{"n_layer": 14, "d_model": 256, "n_head": 4, "n_kv_head": 4, "head_dim": 64, "d_mlp": 1024, "vocab_size": 8192, "activation": "swiglu", "norm": "rmsnorm", "norm_place": "pre", "norm_eps": 1e-05, "positions": "learned+rope", "rope_base": 100000.0, "rope_fraction": 1.0, "qk_norm": false, "attn_scale": 0.125, "bias": "none", "tie_embeddings": false, "parallel_block": false, "init": "normal", "init_std_qkv": 0.0215, "init_std_o": 0.0, "init_std_up": 0.0215, "init_std_down": 0.0, "optimizer": "muon", "lr": 0.00728, "lr_mult_qkv": 0.7, "lr_mult_o": 1.5, "beta1": 0.95, "lr_head": 0.0068, "grad_clip": 1.0, "warmup_steps": 200, "schedule": "wsd", "decay_fraction": 1.0, "decay_shape": "linear", "final_lr_fraction": 0.0, "batch_tokens": [16384, 32768, 49152], "seq_len": 256, "doc_mask": true, "train_tokens": 285400000, "steps": 9494, "dataset": "wikipedia_en"}
Each number is 128 + 24 x the weight over the matrix's rms, rounded and kept within 0 to 255. Layers, rows and columns count from 0. Numbers have three digits each.

# layer 9 MLP gate, 1024x256, rms 0.142, rows 1003-1023, columns 128-255
158113153115106131118147169122101135101160138118141124113159131120139115131128133159137142109134129136120129112125112125116131120126102136108158109135118117119123184130102172105107156123131150115111130136121157129121170170102114122146131073131138102139098125125107136138132137117096117100125101139134135112092116126148161108161160127105128122114156097138115130131132152132117083093151
120134115130131127140112120132127118134125119131130134125136129142128127125122125123124120122134127123123127110122125133123126125131131129120132135130121125137131132118125131123121131129122142135125136119135122139133132131127126118127125133131136123118130126134136120124124134131118130120131132148134131125128130131132120131136125133126129133137133132143124120132122125126120126120127
122111128101113117161118116136117153120134124138136106096132117114141126144146119134102117106124127139149138146126135124102132133158139119161128123136137110106113125106140118091150115127115161141143137113120146124116105140154112135118088126123116115146116114158144139146121094145131139151135103137154141134140130142134098090111173117079156129103095146074145123105129112108114106130109
138119121132060122144105099144168099132098142118169148124119156126175099127084118141137090123108143156109115164101139138150126104112138133140091084133132092169133116123137096139120176131180110183099166137085157138144146171154115135138081130124130148109132108124120112161145128151193113120124130090143070118142136119104185126162130129142074100128110122141101080172150142159075124096154
101075126117132130123155091109119132128145151161095124119080129147149085129127080130147100128139147180101149153153148111079144123135120123133134133127136145100166121117165102137106130165098109094116132163144097137155120112129113098148090116150159091155125162136111107143148131121145133144120117115090131165164130127127174118123120090140135168138106134087106123129117132120176119125129
131144138164095137110103128137155103167114126129110103090149133155132163164101136150151153108163145155081090127126193071164096113078140103073106180158104070096173114177131102104154123147117140148104127125109072127145115090146091155111103129133111149145102154119127071171113146166143093117092173148140115143144166146154169106086135136134125132094174146147146154153149105133142139149165
145129135143139135139104147111114115128089111158124143152112129157144119132127117149169138134107131155108154119117139134109135110149147116133143098116132115150140102101122119160132099133104128139131112157119112120160142078122147152135129114136131120122163123120133126141121130104123114105105138134115155125171123122066128155127138129117090122147161073108117123117089124136133128139120
061077175114139175104122131095138147158066145153131163103147141166133096119154168149121141139146090163146085079105139130155160095127109148104132093165138108087156181116126167112121117123183134120130142126124118127164124141138144122099150133134121103097072137100086106130130150074139116145128160124182114124106128157084146111106133136087080096117198165140128136108103140121146103106148
157154123114145121135171130106115071165088107159161126109177110160156151145128120159085134109159139122109104117131166107132126094093119114064162135129106154137128121144146107155112162144160104137137100171165087103106102185135119150132108126184148161164154155118084128125127103137152146177121136134167135134110133122138093151112125096151148127086114090110148170162119196175162118141172
135093156087096106162165094115134119129121133039130119090151142137146100129171137096115122121144115120139146127143101110104128128067139171166156137097157156105103126129111117103108116147116092090128125144155153132142133103113122083151150079125124161170080103123087152143117107125143159161100075182156124068137110146145173156094121109115108095116111147167125138133111121137141170113113
152150075124106108061139141163113141099166085147132129132148151145148160138140096102102151118127077084144076140112147173133108127144094152158102153180141118119123137124112178051108147082107098120107113106139100154134139122103177073128120144114142158098116100094050139165118145117140201053146110113137080138127127142102154111096131066167119156123151115121120137085123095121115143118140
151133094183166129116074104113164137127127102111123097124184082115130174105106145125145139147116132116135122145103136129126132151136145127117136126138096097146143159140120133113147125108134110116092093125104150147119132119118114167156073134141134104112152140145110106098111083120149167100127142127134058132138161098096096123127101139142172113159145156091133127124135156130098100120142
143145129130141112132168112147167115155119135141114173101121127127086130162126121117114145132107139124158127116139132112128169141134141138127164132141116122130139110151123122135159144120132140112146115125115121126148127146170138120140141130138136162118123108128126127129136129128140156117149124138116117102141115150154107123103105122120150105139087138157126153105138127118117111121117
137126095094128105109161114121145081141104102118125140127126128107109157107133087157114111106114164133145130155118121107161146130127118171120166158165128131084164108150117114119081133108159137176119152100144158121135153138086117090140129120126134152141091149128122089155152084105155104120136103134163171087117133140103067108102067144144135147113108121160092118102149120131148121130142
138109125141134103126128124121139135121119116127134144132122122134131118126128141122133137120111139136103113130107123107116126134132135132112122113127104125135132128135131130109137113111125108134138142119142135118110108110123116104139126135146132122098127126122133147120122125133140115124144122141099129128103126127131143123126128122121107130118119129125137119129134141146129105125122
172144148135093106140108141105121085094148106164129085097090119161160126138160117118102081146144159112133155161188128172132133055099136152120158126115136093104114121090123104142129102103139119069115144167137116170083144167144187135150081163087096162083124153175146101160192119097102190088102121087142143119134165118142126149111130107039179083120133126160180140146137083097129120126090
142112160105065148088095145120071138074137166124141115095102093127143168157084111124115155137142161104106086117198122170159090115129090168104104117149092115102123120115130158143183094131145150164135102154116134164113116105092129133122137094128170137156067119150092122091076115128110141166098142151131132136151162150092155151062131177073148145104129078089178156137166109116143153133056
145115146117161163097127141141102120118128059098120143158141115171126114121110105075150111094143123139123141098152160161147149093141116151110135132129101131144137140101129170116129118150127120108141131139109131129125124142119167146108103124130148108175113133129104138125138118118133165132117118136105098131148131137117144114153113127105145149146125126126145109124143151140143100085108
148074199138144149158143205105079152151139138092092114163126112129149122065130181126147198119076139120105148134127092160125105084101126179127096078119040144165176087199102086100171193176148130148119126115161137170147120158145062150130164126137147168128119136134167125083130133122150168138148142111149136168191144138078130130109131142140194152119140121106150130085084124153126150170119
129127130128125126128128125131123125128125134128123124130129128125127120133124135123127130139125128126133118119124131130122129118131119127136135135134130132131127127130125126123125126124129127133125131130128126128134128131125128128134137132135133134129130126134129130122124125125124124127133129133127128130122132134129130125129126132128121128128126136131119130127131125127122135128130
170126161094173123149104171156155099133095116149126121115118174094167184122088150153071069145081156097099100105130147118163124167093121079150172213171143135153114124176127087106155125139143192134094176113107133111127116152152157140087108107165116115083125114153202108134098141115098112165109126188149160119064164113119157131096179109090145141145155134146129158140138128124131122152093